{
  "hidden_size": 160,
  "intermediate_size": 640,
  "vocab_size": 4098,
  "norm": "layernorm",
  "norm_place": "pre",
  "positions": "alibi",
  "attn_scale": 0.177,
  "parallel_block": false,
  "init": "normal",
  "init_std_qkv": 0.0395,
  "learning_rate": 0.00623,
  "lr_head": 0.007,
  "max_grad_norm": 1.0,
  "final_lr_fraction": 0.0,
  "train_tokens": 155300000
}
Each number is 128 + 32 x the weight over its row's rms, rounded and kept within 0 to 255. Layers, rows and columns count from 0. Numbers have three digits each. The size before them is the row's rms in percent of the matrix's.

# layer 3 attention query, 160x160, rms 0.124, rows 22-33, columns 0-159
069:121180156109159135155174149085143134165116092181119188154149140104127154080145081138174093174194141103154175150139061083123124136180118077099130175148138158169134109099108113102107105175085108141156101145110122149079105111168118156138089130075146080089141169108131148135075160083165137155115154152123121116138158096072153180115127165115118109166162140108093125109242126146162132131150118146102134189132183182155130153133123129193103140136116082179143183122164127118065094070113092
075:142172169124101158171126176098134128160179090121144130178060179124120154102177116122108144168107130158125106150164169063141161098151110110195096144160132137130109129213202108151098155150128156072133213118183094103118118141153147075081159126138110092144133147047131128109200134104135074148158130169141198100139133152077108107129166124091138149119187134081075141125141133115129138129207100099171154150187115144112143142080150103155161085121132121161114151162155117122132148147141085
066:104108151171132145143193115119138088120119147120191085108170113185059182104123158175146041195155175136149175108090076146114121217078143108152206120131187102088084098093088123131136131167070127121134078120126146157105133138092178098131157125122086100168146158104194095148070141115175185115151150143108115143112133127122126139112131131109121138146116135130116121127151143108122114092084094144103091130143092160123134096122133084138136089068167130105087174082168107111158196093117169
062:104173124156188090103085110142112136136127096130147130196154084146169146112136160079205176136102127132166166083137156144140120172138139122193145175139135156133187134093095158042119159061130097144152133066176140129165123105133077220148115143166131132122096151126118111154114131167026135121133139097136135140140118142117121125101154086138162139132120168110163106135145171209158123118187158120111137086121149124097112187111122077161079077135103081135081177102159135078144115143131096
065:136157148091098130143167152066126156137117163118115106124105091140095148203142107162081147157094142156128118131158110154081157110131141105120120144120076196164136131172111224163098151097135154063143125139146144141137129140171154134210165088117108134219100176188142070106159146100091091137083126158133084079144098158121127098108165106150140149123137155142160156122110083073164095180130120091103150117159165191141139153133194152184149149152139080089158120093095128181145100104158179
074:122053068104160203092103119129190102114091099158118095148145133127054166178181096172124162091167129118087116108084142088163144137092113136097129102114138102076116078161096103146095129155184157107142127109087044124120140100132100104117110064135133146115091198163154125143098105093163135185162117114155087088135148116160115107114155186158138144120093180122146163115145228149088148156080102141115155150118179108156167169148085128124097144143105119095057122129132148107139147128093137
071:122115088129156120111162103098134175101105145100081154095129134126067148136053199163114120141071140078131153104071136149094130135128190121092153159119151100103116138069117125130159109111064171143077138151152170180092135143202106156196097077063195169164127167132130090112101132173169134204134089139137075116160130091117137072163107117088102089139147124107102140107096147108064119124158099092122171139097126089142153195151147136093147131109133158085139111165185088114119147135142146
069:183121152100171112158093156133162170092147174115105173139059147130136126104117090148127172125053164096178144182149136153092138081103069146095126150172086122143144111144135093133135087128142064145155180088106107103140149137103148090124137117130094086071114180117140058104160103112126141120154151138105159140157164127125112100125170135122137151155107085142203182130117124146133097140143071158142098130125186067179105085099154165128134041126180196094112141155127210100163106115080141
076:200092096130114118104142098120136113112088117122125170110131118100177097075128183143146135158090092182092092156134093099126166154137039114135111201162124100078147159184150155107102091131111116157096102183075142100117111107129167175150109107085111152127127121167131116117096065116100099132161061146166110117125183123094159165135127149099122125147081156134062080125084196139102192174133172160125090103136169121174116092143116074154120129156171160104113089174113193117112158079172138
064:144150119134108138100137129167073157119079111120186186149130190105121148074121161154179118092139144135119093118112104129112103183091116060117122056085110062178134135168143157164110172115077147180105101150098168132105124145074090146165205134127133132170157066126147152066124107081104115188147122142198092076138129146144187086147165132117123211117102155121142143145116169170129141118130091115185127113160130062129143160163125115187111110128104093151112088137165167149095123155102138
094:163144158124149114116121161176130141111187045166053097100108142144142114153141094129132144123161172156085144137156098139149189117107067128147127118100092070171116101101134149145073091154102156138105142091158157176169178135071145123196110101146112089166181155168133093166117056169157161144159122132069126125103149111123135135175156190162146145144123162153097114124172106192129149064139165072121084129078114121165142130103076076151106159092076164143075114140130118111152117172151093
092:126132130131134155144126135089098105146216086082160131191140083060092105164090156171107141121107140124110096140157132161105121140125105151126146139110172124077082085161149040136099138074078096105084124161138106138118110163109118146110123141138103095173099145117135146169139116196145113120130100082132128193067215101112085118129132085138121175153159140118182180169118065083105129160124186131118100122179109155156149086119133087134077125151156124083107082145096134124131231150130153
# layer 3 attention key, 160x160, rms 0.128, rows 22-33, columns 0-159
056:119120134049153147093078056120120039164123124147122083108099127146108168147132094137120144092138166085137175103114129115129125172070055149071091168155089090147145105111069092160071121077132151045141135101142150138159160085102151112111112090131100129122105181144156136126141171087161111074158106127167133124143176125106122096167106144096148123108105092153102085108100136187080104146173099111091080149104081109138105141125102117142150120121134135175070065184103209122128089128139113
061:095155100112072081101105129139191156139117119125193140148123067173155135124117113145149146125196096158097104073144157127168114101106132133134087068155123158080173161160144100126132093121176142132099103216114061086117128073157135116139141181111108140193161090103109180134094111104146146074127116152152114134104123157139121185150129126091073105160101106165149131069072185149118098095147056128081110110136157157068121102112104073143166144166171148168131135084104123130142111091059107
065:141147093055092108106117189108128127086134171103123133046102165133147102104147112117115075105120188139143157111097138158139146190169226067119122102133101181138149178105125147163170120107142092092102067130100070118176114112066181141113200146113147160157073167129152133137177124114168077096107107121147139169207162152127114101116159108060130132152126156120181084109123117134107106076079148149161106111096143105132109106157152173079145123160092133121145167153118084145118135133155145
059:161097120137131125131077145130158148136090149129102101123120057108054027169150133101134092128199165134150119114142149123135121082094103098121133098084120141118122091062071161100171124068180073129190107125167151114093105110109133141156149133172097145123132158097178111120049103153100152118065125077133152126156133177122103095139128127114144109103162090056165110144170144130180113154145121176134103092176141140208101094068087145179152152132092109121178113135137173120086149142113116
061:145125160133113093116154082127117152111096147143145118089088179164121165108105091118154116116150141154122107148144087105149149144129054084153083072149135149110126135117186117161072157194092181134105172211093206164112095136117124117164199148097116125048155079143135135178117151156129100125078144147174089108180086150127122125125161125109098109157132158155112174123119112142140119079152177046103136123124141128095153112150119132134107096114051067090089122159101118145128040128101181
068:138121145116110090103121101113121110203161083080185103135069119079171162118063126128122081135139136141070117134111110099155126089098131113174108155138164142166096128107145124069109159114163080149234118074198175122098100113102090118133123156154146118144182210160147133167094081181093092171113156120090136132102158140112147095141091146115172158115136119088129109111113178165091189161081121171104156104185107086093126146152148092153136114098180110162146129132140109116105097173131179
067:127145130137146094102134121146097105109114173188110126064101094096096096155106155112097115135139105122186148141126100125153115147118177081111147079109120115144147069113139135139138160115121143172130053136055144106100152090096135152102139109124081092102135100197112154110088128144132153077166084118166057145190132120116193149145128126129123109160217113152109146141126109143127046107077167107100094120089133093132139067208099102150123155112172015096119098103097102138092115155169143
064:169149138154152140165108155119111145144176175164121127154127149065104063111152164134093161152167107104130128105126128127095151063169128146134124130131097097114164150010114113117135080116088097137177121120202091123148129135148045115092077144162204128181155116159070106109165152188091143163075191166124106133102141067105155103068085102168163114155165097152119086134155145147165110156117139154069113104130106191092103146104170166138124096150164126151146119096110112121123144141115108
067:179152094192125116111156168143127111099104175240121083175129118143109179131143148163131120122117093090132100145151164119146170070166136154126130128099096136077154148109172143112141154161146107138169110151095164101131046095110118095094107109155148197145121126184119144180099119163100144150132137166197152116073075152147153122113124086159119120129166067071155150091100127177142154151098066122101119121147154168135142187131141131102188115137059128193158096170116118083168114123168159
060:139100105123140086192112133104160078099095176101150147116121092124147144152132110163140128108145125153138134148105082142120027084127157166122151097119101118132109070159118136169114102176117176162125092144116146106098088154172164153126163095135088165148108096093095105111107141169189141110106076170169079124138126085111149193164092117111145143083181102107150155106050149129100135187164119174149101143086160164174086104221079145093117100116037102153152149152114152085124113161107145
092:152171099117100089090158095161188100133118116120176151134131113090096096102099139159129125175096083156132159077122180141196121116124075133107146112110144119070182127121110099087155155193144157060127169116118107133139135169122139141211102108159101133163202163134150171119076115184060149195107074132163107135097106109177088150125128108128124174162176119121125121122114147103128129144168111134118094150097165125049174131175128117119156134194208109135106105167109127100141098157170083
091:143114100133120097167146079108137160148156110076141135169169073102084200187076115121132155145141106087138086132109202159098125092144122149149107079100097162151080181143159127165103088114113155108147147143094115129157112125082120200104160169087151127145073125045116101157102096188128166128117165144104073159160140135157177132095070164146087182173114156130101123145122163089160146177133143175144121173188151130097085130110168110104080102183128117156128114156110093112138189112123177
# layer 3 attention value, 160x160, rms 0.128, rows 0-31, columns 0-159
152:124061146066095150142132090138137127089146133121081131147088123161143123131107151112116110140183133141191056213207143097155105147113161078179165143136168145141072150055149122144127153206146103127134153129108093110117174138129080035131111124103074118164169116141172170112151089147114087143122109133120143088090163064159121156108109142156149131134207134137118112147127134131142085127143082096102107129174185119158132121130123105121138119136089174162149113082109157086190134058115095
139:138096127111137133115169126157099070101138153093161126099149093176052148175122140166150188137143141086154158118130057147153110129112120124211166158161099155159091104095079164130139116059118130121131105177094135150141102177145109162112127107087126090156148122104113064151098109153123184122086130127148069131103121075146189130120144157196123138127086074085148140158125072099182145141094128139122092092118182049186171148188105158117141104086176154145118131167127091094092114115156163
166:128159111128136152113140200139089146123110086107159112148187072122106087091118105163186136103119112142135137165108139187149170115133121090143107095144112189082085161085098100093083122082160160109134160175083155123158112119151213109104147134118140145117135165124095125113125157209177104156143160141090162143125100177145106137080070105160135154098116103106094126118163151119105105078141119058044134125173127126127108096084103098105117094229117151183150165078128197125102136148132105
151:172143124187107123154157141114085164165085160110133127151127101136147130048157140136122100173138139079110105094139136182127121101132108131151174091189092148102126132175107115152180174152099137126128141070110180200174078122058183135089138158149098116158117158162171157100147133097115096127095123123091062105173134078123088098133112058158096168078075167103131120128174164150141149105205126131113114155117150170153103168159124176098110117109183137179105124117069115129129113100060089
147:110087127156128097106107065147099130110115149081118168103111115143123148146038180109077112124133162166136065075105157145145153102132094091117125096132132086133075122114131106107137128072154111087102157153173138101147162169164154106135168105107149081130100162165094141131112064106168134154133129126216064108087089103121117120174037090142129097104158185111175160124199130207166065135124183173185096148127103150137110145118106155165107105138127129145106140098103138185096143133151108
148:172093142107138117118155146127116111123169023157184111104088077123150128142142104125119134150136098120117133178180106156149151119095133149126139099145090149045112136135150124122062131145163102139121126173082153144211124229083113126103112140095108106105152109157125119095086121097131053109147145184135116078106151183107153126140169150164165137097153158197123115157151149123103189123155091097075148117104128136128139138138166124190101171096188130066153080181129109136124068093129083
142:113080107124091131147114090119197169099069133077133122117129075210115104138172116140156115156118061164151122141151117085138200193189132155134122178143129071179168125167147118129144143115141131171153116119144122144123092097078114169154111091115148111151171138115107095134080138068106136130079110068111146144098063119129080088100101174127116100076066133113106108209128163058143136103101184101076176118115116129125128127194112135149139157127129158170083165152150101110136178117131146
144:150123117171172131115147125152113101098123142197140149130139106140102093137105118139088072084138026067082115152101142153098113120072146070131148113108130137113147097182175131082047179136165072120131128108132098156164164128107057174105156092112134128074078178110118086159063129186159144151131140154155137155184115106173095131094117133148154069139181118101139173105168217103167127146149101143154115117143133161131144139115112131136163213110128162114146099126091110185130128136151125
150:065127144152132148135168109162133150168142098071153227149086130093117096164098141091160134147151129104115162133122122101155167148124168147119130139153129184099158081111117143160083066124151146146079195120081156160086165101116049118113081102147087130084093123140097155143147091138103078145136136108100078163147136085158061144158135110144185115087072132121173119140137129143148150104092082129100141165179110122163098093101141143029081091114147136096146165119095073108099070122167146
143:162099164110160101148117135125115126155159115131151166127119128134135100123174209134121131168111134101147154098149177092111150111116123099110098111085102149136149134063114099163202181141132068150134145095125140222160106090160148132143103146097185158100125077167125112092090141160151192091154162104110137175155093137057156109144138119095214092123140098216140109101102050108105105116178104120106128125091163104118075086172141173066095118116126186134132142090131141175135092113143094
141:137135184154108114115084048106154109100155080120169078068192139159136168138154125136143122119115153202084066082130123135146173180051161122140150106096180160122120134128126148103146159080157158140170142112096122169123127119126085104128165148114158151068103139111162189098190158125162098136156045159085093103135115178193108084124076152152114110147097116086136160136100161056121164132099158160063112173143100135160152106086106080153165129124107082122123150126120118123122134154132151
156:095081142154140118091083138095136149101149180151079129120097098172170079088160161115112150174121057141101121161082150116066137138117090107139120072142091143119118171108141099143159134170201144143176142137104137130091109124096102150105129081155136082162129127166124116128172106114110042168099152162163151172127114191146189114127152145086077116121147135189133183152156078120113126103116149137133120203073150084098189108147173107129145085125150155086138143140132112179121168205064105
176:155069113105134079152162127154190095124138112130134104096141121146166129122168123137176119147134122145127120107112114140144099115089124048136064117165145096150160106148109101099145079149057171167147176120164126188212099165111148154181139163088198171121137094122142084183143101157152131099117162144105146110194129108130169117145123120200104118100090164074113146132124114132108096138075144084108146129188179129175144150114112080096126080134104118097206159090102131056088122126070103
137:074105164154186149177093141124137112078093112125104160103114139110154106171079159121113148115120121126126045134125104136137146159117115163171128138104122093126139137137110091079127063196133112073162077122145158127081138090122166134132105176084107133168150122142133144156154133142109122130149142097096150166201167046123095092193169137110072081147121095184135060200065132150132083131098170130114177130107190086160108153107132132089144144093135148111111190095094099125136195095140163
166:107139125106092144147155105078173116092094149143157129102139120102138108132069148085114151134136201102114158164101129165147116192116151123119089122070089150158121095119124091187117193112160115102126136146158137100118129179103083085176140110141140124144165163087125073116131191072147165130127111149106154138104157100104102103166089051109078178120154146170166159179157170120158123122080139169144090090130067152142108104125118150172155081166117095123068145084201081117209114112068124
138:083166139176125088151108105097083082112098121170129130102090159082097105128108184164045094176127128111166110081121168149126163130147096125136139171154084160171182172109148081146136117098131154101133081183188076147192113081103131130078117179153123123125124142125174101095154097141157200137175095162145125106182140132151156098105152114136107133129165150187133125094141040095153116118134117088133071135143138116145123091128120134127177064133078154159173177091170156143104083088103102
143:114134084073147149074160127140088083162145118128187135087094143137135141078144189106145151133137151101145094160159070157123144102144123032145073148143177117105173036108133124171129110139112091128113138099147201083151070136143125078175197126144109128108106188141129155176103144105154180115086125135135159144192106183173126124100071121102088112159112130186149130100133112136135148111105174101123102112100223177189103133111147154116113114135085095149114145142110132147132106099164152
146:055162171144043077142106174167088151163149098135114183188193100156133174114126149129124090113169117104106122180114140182090100152099140112108121159090098106156092211131120147126113142098172136166106106149161119113076140136070104166183132106154093148126145113126120136127086144194124103165171086093128115151117126111089074114104081147176133086078100138129139141124120100142154159166149131121072163139087147127130083157152072140148135171143137134079175070062176137120152098165126079
152:130171114092130123106107128153156083123068129138131202135109104091111104113111116141114109096141145081106140133111105144155173133174159105107184182141143076131144131186158102108188121148085134155102187145107178152104117121177111096103137090117130178135100139128128145067110133131129069155080100157165106132128041039131104109146123188148103174091105113149150181150122140146017080129080180140138119099134056113136121077183144126134105153174126164147147113112097190144155103163125131
148:137125082121136124122136125133101094142126119105179159085150128118088131118167147144094128128097155139069129177116218110119154132145168109178132158130163102140119113130106089153149169135148195079126122105105082169088061201150140145131063193105147131134127108089097183151143127106122149174169186158186116153167153111103115106154134106135165095156111081141147143071110104092087061074120139197157156172061120100161132088135081155108138112075133103154109117122192061086141157165116139
138:141092156111143105158092108128151113091088139105111155049127047133105122118202105136169095190190125120139119118118126147105194182214102103158095152132104120120082153125119115129103139114146114180156090126101091112089164125120132107096100146132115127115141120111120055146107125122125171092110112163126116181144206126157127148175094080151134106151107129116037142080144162150097081105148159114130088135117113177144155139058167086205095098139214152128124129178150124074133137141143114
163:102148090121155190151138190177115087106152141136093139132180102119132057147111120099181163154091143148145191068093173090116137137195090097140083185122114108123150111162111121125136132082109161191148172132141084108107114118152129148127152136096147084189133038112148107122161127132127058156107111078114114186149091055116183101183165063105135142088085138165099109108065118115111170152108130125119148115115111106177149136079088160148127165110137101161075154115156145132117138145142076
157:151060102130124073136147141154074081130139155115095139114109158074166157166145026147085098112099097126145120162168125144132125161139177145106077097101159181170100091187137117147091102088166084070096180129089175112157178106173122094118150106132103130167143103136220090139074102135132151151111105143115127106099124172124176192122089130123125124106127080137181104118130116140148088100105111152101122135124180169096146108191177162113179137082162125138129059126169101119087144132096107
159:123185125201122196109041117122168102110144103114167109175116069092144091117154106170098110194152088129197149154168141140119100149128163126063114149099128117090118097121131180130145086094156084117146116117140141159148116133107131122155132095174130151140141135078184177067077115123145127125060103121125154113130155163141137169145103116131126122148201145070097121144118150133066083108049095161172069113098170121083095146105119155131080154093171169151130082137171101180116127130148105
134:133141169139081173081167100138056151119120170095106132134109146115081158144151145092157153172155153125119068102179149081182130080129134039151163110044078163100123112142124141097131169118146170119148111165114136071136150151135128115183171084149133175091149098145157137130180064136135131152060181175135125106106144139104125116087131153145175098115084101100135144111133152172116146167168135144192127104132080127109080170167186110144174168124146100151117166161134123107109042165118133
150:118130077063100114141180124138163089143101153119138096100167171085154060156089111160075183124138139095088087155159114167158150143126170152091129181161133113112064085160121131112136079127175163136103121132159111137144126130120140118168177104067128111099170117092196142160129123133169110170146162171146125107147116141100131103143153114173159114112104114099076098115137080124141207134181081072108113141104138124180128152142120115168225186092138196129150149057098114171120142128079139
158:144132131128134169146136117101090110117157103169113174115107151192148139135126163129106088135149173105143128137178125136153104070139059162150139095184086116192126136073189130180123086167140092122080153088081165112129166102127141107130129091141117128166170148113110166137127178078162117145113123115139152149080176151193127190120075150122107114067193090111131091063164134117144110101151100144071105157098104122079099161115119144184130149121151146130175036082118098106080139128211143
138:134101053133170072167170167198126157163143086135129119148157176137072171144090125069123147133109060201113139172110115097104164140142129129150121066107122095146136087098117163110179084180116109194156127101103112163162115119159105057099101138111089130151119131116124111103087153174147163102165080176115077144146109094208082096167152114107131115166129151110160152151104143129132109105098072122085095085177118124134187178135118122147117117134201141098161133113109189127114152125138168
145:102112083106115156037156174169127139109188114150166121095142135151092103125151163133140135142074108154114141147142106132112150119086125119218132134141103113133066112164134175100167124102151143116115119120064097112159173133145099117155141168170094123105069195127092125143169125184162147114055096105153172118116128168157099145098169111126168128152156204131169123073051095139095141160096120073132136112072149178114134124110119069134127147124203199073142128076130114113166141113102132
155:138106127134132068155115132175143084165195107098148136121166118117170121114135125131140134158105121206093121182087091150123164116099156086138149107098118085114189118107175117164098021139150072101094146168120094155136094165128130074114115113177110073133135153192096160175114170096168084089139128084147121119083070152190149142100143100155123127109099147097108118124110084088128180132126150111196149161164129160146119106088147142127122139072169153173165079145125169175108115173125195
143:143154134087145120135130153123177174132154137079124163128077170162080189127146147097136168108102056104115110129152117166128104127135129105228157089096143102123122121100075120090132083160098123110054135120142075101116098206096132116106149141100105128122169116138228126154092124073115101140190096111083161097205125164068083103145071159099161134111125084145123144096106114111175088102162171117107089099052146156115167147123132159122170123138122140120137097110131136169110160174155141
145:083136117120085116153070127144124104160195133162168183102093090128129159115134103119106154119103118115126123130167116127132161101121086152103109129216201093091149115093151034136116066086130139163090103165098130118117164193099133120126184113186096132193157074125099150119158096169139111104108077147080141117132132163098099134125112170129149103113100152190144160097150112112138127106087087136125142180151096182126066159155113168075140134103195130065137165112166091131064132148118169
# layer 3 attention output (transposed), 160x160, rms 0.0967, rows 0-31, columns 0-159
138:116184130173135130172129117100126153162143115140154110103165106094085083114143093148141180131098125071121202084107113213111099111136074198120112094183150106159165130143117112125115090108132130102096090102127173184152089105132126180167175147157188119072073108139081072136086158133100151147138144085100155133121061126133103118164081132108123123140099127109139150121171112132097162101141135198124135137099083135119124120138149121105147144147134081085094103177175134196047093217125130
134:128153134144154125136077129074178158150111096126085131164103147090201078121145124109106139107074089178081102118128218134097122153155112120081105117056156100154151161180174093125101162204147115158159190074139121096119185127158130109145150171170116145089121109121145165167115105135108089114159161134070150166145137178135045147179141124100116127165147160149137079129169129159102138117146109155141102138133071189067105133088169111141100138141118110127141113108088190145105144073084105
144:116108144138109120140158093106132127147148189173165139105067170114169199142149150118070148197091152111148139052155165065136115126068196156100135151121138089174142155166104129137171104153076197152131090079120111159093160130098079119119093084160102111132131063145145123173096108081117137138131122086129087122156122096158142154176122127114080119149166157132126124164138119133151138164113170177188089134148122117188155167183125153131114181089100095103117115198101064143161149086134148
140:089115134101177171086113101136146137097135103127149123122097222142139134155085139078127143079128134109146172143133137106113128149104151094113096146088175151162142145088113145111087078041159158137121137204165083074092162136182106097197112114111185125095138110146087123144138098173154177087141127141160154165131089171133178119124157180124169105185184099134072136158071048091088103143069120104139140127125088112094154085119112073153110161127089098116160116120166118120112156148172133
135:175162128111126132106144192127167105155137107161159075177123165084098118096198067136123110123150117096092140167142121072117108140111145157192137139113126125119169154105151101118118110183112129174162092099051150103101120083143119140179076154152132137158134132109171091115120155166182113133147121127072181128182139099143172144051156175092160198131122127129105085152080057067069172138129073100097112128146146081136120070105138099081124140098158113095114132156166088097184135129117143
134:054148133134124131120089130115133109127072216063114164136166154151059122075144126137122101080132161168164121081065161142122114176156191115111125110132174113221116136137134173129172113109058148134118128125154160139092149083151162121153151124164108141144093159135125140168116143187160186162090108070160157165139146109154101144114089163118077143142093126083117124072114153127178128136098158140121126196157105124073091189107103122094151129097069112146150169110076142119103170156130159
134:140195169125192146134133172140140130145155127169071153157121173084096122167082140148115130144169169111085130107134126192085087061069144116139161121103125165089143096114095141104097141145099115056122153136080138127136152160162121062148141158109095084084119112147165149102173160176132136159148162205218133137180165147140118137146184095137143132123168174142131168051127133176121110125157076140176119163114179140142112141094121130120115100110120073071169069138129159128091145115087112
133:095119144110083173148141185071159158144130089085140141090100138111175131129143116114171183126140202165186119114157140161116152146171175146153134168170077171138085125062143159200168054137098164137150131157137132116088120132153190111106080154179127136196157080126154158098103174110121092081132115108110136132082119130115156116119149137141141192145085136103107101156102117184147177150136162114124093099107126133099101143155130079137093038156156088139114143141151194102107171110085169
139:180150120084126099114097134109113150060092149188094030099143128145141149088173112181126133095075097150154130090111123140143075142126066141164153130105105082170080134141143105095125121146102121174179114144169100133126082202133208154140201147088139107180160117142170110117090137126165188101138137149177171069109091158175161091104144104131112152197151113126092131112122137126125119123121141187104086106088151123108112135157150134155178188153104132104113092122153164138101143103106059
137:073162102122063116120104139157150142118087113122105075121150119099105183133098060089147142108171136156103103122090090130185095137161174161134109142191145084087120124161148162114048074116168174110161135146134165079123086158074124145141147146126103114172120136144132159169205099087114077169108138139148138115103152164188099132099133140148072117128113176030068126126124175126128145130110140133183126131191116178103208142150110115187129171128107106090095108126129119081132141131155145
129:142126112119149137093124192160105138178106195149082176142077113063076111144107129143116156144106112058183186188149134135089137073117101108129068143140121137182139123145114142156117057172096086099093103121145165107099104133101122136147112094145146080153130124132078060149077102137075133109110177108161154125115155047063174161153167115100131185125188135117122107109118117203124090093166112079137113098137143162083129123165092186113126123128128186141103136121114135157155157134080109
143:183136082119147167163136123111135125146099076097179145132170156102069125171132096150155150091140096117131130091141113109201116143085120114125175174115157156145180088144133136094172131073086139138074133114112142117140133088125112128143155136097110178112117108080118164176108137139151188076201092154140152098124117072127078140146114131138108134091126109093117113111091180185145114124166130070188136084165144195141068160087041122142131155130159081182116110123147133072175097069190119
147:102171115164081164121101136121121164090111134131171152141168134120112098117073136156089169095113121123098110095134126171118192155237121165152203157070129152117132143147146193161068171122172125109140108116066119098035098108165120105094125127153102036128131136148124147127120116136090127185133065121146113147096144121101093139166132085071101132157158133138151125143089155091104161135178142107171127112115101086113123118162145190143154164156141129149098144186154106183186143138187142
122:140094124124068096136102058117113178108180114122178131128149154141145128120171076143156128147127139118075166117130119104076092103152105114106121154129129097137144099125099126196132213063122189167077180138087156103135110175122111105154163076169218113089124107118109130146095131148149154136084124175165123076082129167100112133075152101158133169110158139110126187051137126184116167136158100132087075153169092130139178107125157107156141115155152109163160074117142175127128051137139099
149:175135142161147129119096135150107180151171111183122158184100156169112116108162096162166147143122093102153098124155153116184137042136079175169185154184168158133134143163161140081171087116097114126167152147125079148147128037195158089083109145206128117136125145163125150144105063134084138162128162110156140119120120132159142127128099199167155089150098087124092100109125084162170109189146141118125162173142177126116119132121174107102117153118162172144169107175069130153108117142175092
130:135112088076108176090133131168161165202160124115098131175124137140121127180158064103187136073106165138123115140110125112142083081128112097144125090105182089113089048174132159122112211158136086169141141091119169095062112169167139091179118101107142189163122135141051157123079132065151078142085106127117159152093122106133124181176058129141139116121104135111118149170123159154109163139131137164133188113112112085121171142149111142107072174140162134124072102150105089101120158136119124
128:149121178147076134211079132141133122075078121168086140183175123164172123173101101095108093095154125192144155145084176109088108141124133194127144114127134134078096201210121118126159136130117144163130105146112105144174214136119134144068057143126140117126172079100104074097152128121124121125173129076085127093071156146147146118136173136131192115120164075067163140149120133115100119159144113136116168131159071078083150095159121127123153148143166128122147082175121127135148132172096108
139:163083094095177171136161094094160101116082172097114128111112198075086085136139104131139093156063146160153107085138092138176127122132130161116121107188139148072130069071124145159150114161095133074138147104090134156144122110135181078088071128103150105141111112106092131140188106079137103078124163158162158082127096137139181110153163133096125109190142195151147110136131158082108141114116088146159086135145085175107175125137190084113093101141134131159109157195107098186080129089175126
142:111114150155126122115201147131103172098192136094127060183147172165158107163127148108134171147109121155176177088128181138155127109087087158134109115088151159118137137062087146141049128120156102106115090063129111130150147158053170103130129154180147098116149095141080120166154079118141172087150133095106110139155181194090135127094117131113124113160150109100103105096109149094157178145159075172125148158141221125147111148090113143135160101107140099109120163145169062080086173086113101
138:191178156153159092144109118126160099132105146153063109145094145116122134141107143126161168123124104158140084102150087088162109143118069146097109079133093135122164139155116138146057078093101058171116168168144185098162177099112111125132185086117113125111180160197131065168152138145113108103117107117086151114095123132151112134075134124115087149093122144145098129163084161151159208195120115061070133078153139165119137122140164106178112150162138146085095183133086172130166067085152148
136:134188136098131143085100152093143080143163120156149154160121245096148140142029142105104153072067113141123124115183118139166077066089132150121115094112141119138164130158120161117148137163097180155102147152152146169123082089150097137161150123147097094169147121124108157074135178170151111194144145130135144124088077125125098119098141128151079135099135110090203172148137148105149156178149146137147211099133162091137112107149069168082119092129109078157127136087120115190132149091105099
136:172098179077136115112167100087115179140115117069132125131120147098142180115123153182098139123117115133127041155125098097160147106107042175109141141076146108110147145141203123088120140147144155086101067128116130136117090152109074163138091106163102153098115163167114129157127099129113145123141132217166106085142145220100090113081153162113129121171145137097188155138153161105124154121082104114100116133141172140147092150172156120114060081166093174096156069111095071086111122108158160
136:047184198142154146129100138134179154073102102134145116148112107169096102099127193106140136153134165126095105137145154116160093080126089113120249150200141070087132129041120127114169155148081127163139113133178044128109107149093114151102098143096137137096099170126057149137142163138146125098179160113094163150134153089151095090134131112141138118145131118123111123137137137159114137118148113147164119099119123102122103140090100088164078153160084154086111170137115174144209107140111197
137:128068138086111096122186095168068133138103131126090147097161173131092172187112154063163137088134096126055144102048094115143159088147132123137147121173137186217090137122167121096120167150113171146109123157093137129127115136121132101128149169126168110140119117175054062125171162121110136120195179118131142139149122128132121117105163115136157112128123065169137106118127104097204173175201189133119157136117110156158144136138187138127119103131078104106134131110090160092137157120046136
129:154151077111150119155137157115204118147146114176150110104166131162131154083140114142080120081143125169156180191120118189099119170162178185092108152163128144143159159098176113110107074144095135135092168115152130175136129107099136180121151181092099122169111163166121133161076160121113151116196129094142137162130151113126156142172148134157092152139211177142133083109159085089082109104139104110077176174098148157137180107112100156077084074156125169076109084093079109156128171080139148
137:136120132147134103143119154137130155118129087139139167126064078158092178101132154125160122134113134198151133117111161133092105132103109062173122110136181153156221177095147167157120179101073129132149134085073139124111129123133121173145050134198129166161109179160086089098104136124094153123111117069142140128167144133137147127149146111090127122145146127178143124099090170107110083139076133196121117115152113139106131128151134133094082072169100073088044094177159143090084110193134208
135:131088120127143075143098132136161155184133181105172060127130082087112128133127091113154157140146129160114124119075152139094130192092186110117138096124132129044097097135043104095154136089159170138142061162156140171136127152123150139121108159140132123083123145163192071096123082208102166133111105143098123114177083109130096119109147180156159120172138164184140164176109102161144165155148119144182189080187123144150151094108146121084091108129107073141090182104138155172149129161101116
126:087154172147125179131093123059132070085104140111119131071088082116172088108173144105145139094143145034126139069168137172124118150107091096110103180141120102121109112152118094108055203101153135042147125149142106095106127135075147191130085136165173136139116081128155144107167123132088115134086159091179122078135118130101162151086090150142101152052099125133102117089139152119121128159091147141121151120090166159139054106117139100091154123134065175178110121149135125139188153097142145
141:163147105121143078241107101109135125132060129115087125162113153134140152141089086118098164089162135144130159162132140142122116157148130109040104152110135122119130123115152111170077125159104107145169117118162170156115140134170111161093081120118180137148159053151140137120131120092122093131204139121134087113123118067112149119140085156111086126084094041127123145152187152101169111143156144169149097128161134139189073142159173165112141096103073095219109150190132150119087095151188146
141:103138112110155195132119180050100157091040152147095129147091110121080138158098138148132101080157123063143113079168145107150146195135109140117113146154127154143065127135104164106191209120124173113150091100070201126164178099119139184149107136103134100133133122052155116105140094198103139110105132144129096141197170121100111095160066109100143148151177079133133145158141169127140141133129133123071111109125156166083160130166094144113115160146094127068151133106138111073118118117103084
141:125118085165129154130121092154127040092124154146137102137125093086154079157117102113100091175149122171145097128094123111092143123098141123033103111143111156168123165117153127125102185098141146137220140104123150140130127036181131135164118114142165153100095156069085108132142131194110131134112159107169100098051163103156182154118181091157112110105090152095132112113159120180103172114083106132107174167197096108160102115169092086132094159166151126101117134157183110134160122075091157
137:147122135104116113105177120135110145069046128092090079153161125114109087137127161118131088133146119151108140184065136164141123136110128104141185126048082181147133117136095202129147172158088150098112147092159162171127145072077117152127074144069136157071111157165177112102083142112127156109137095106218119100101109103159173165133120083130109164108136137036138091154091138111110153122159164131114130095138166094109151134100148086193088171134087091144127127134068122153120112134164071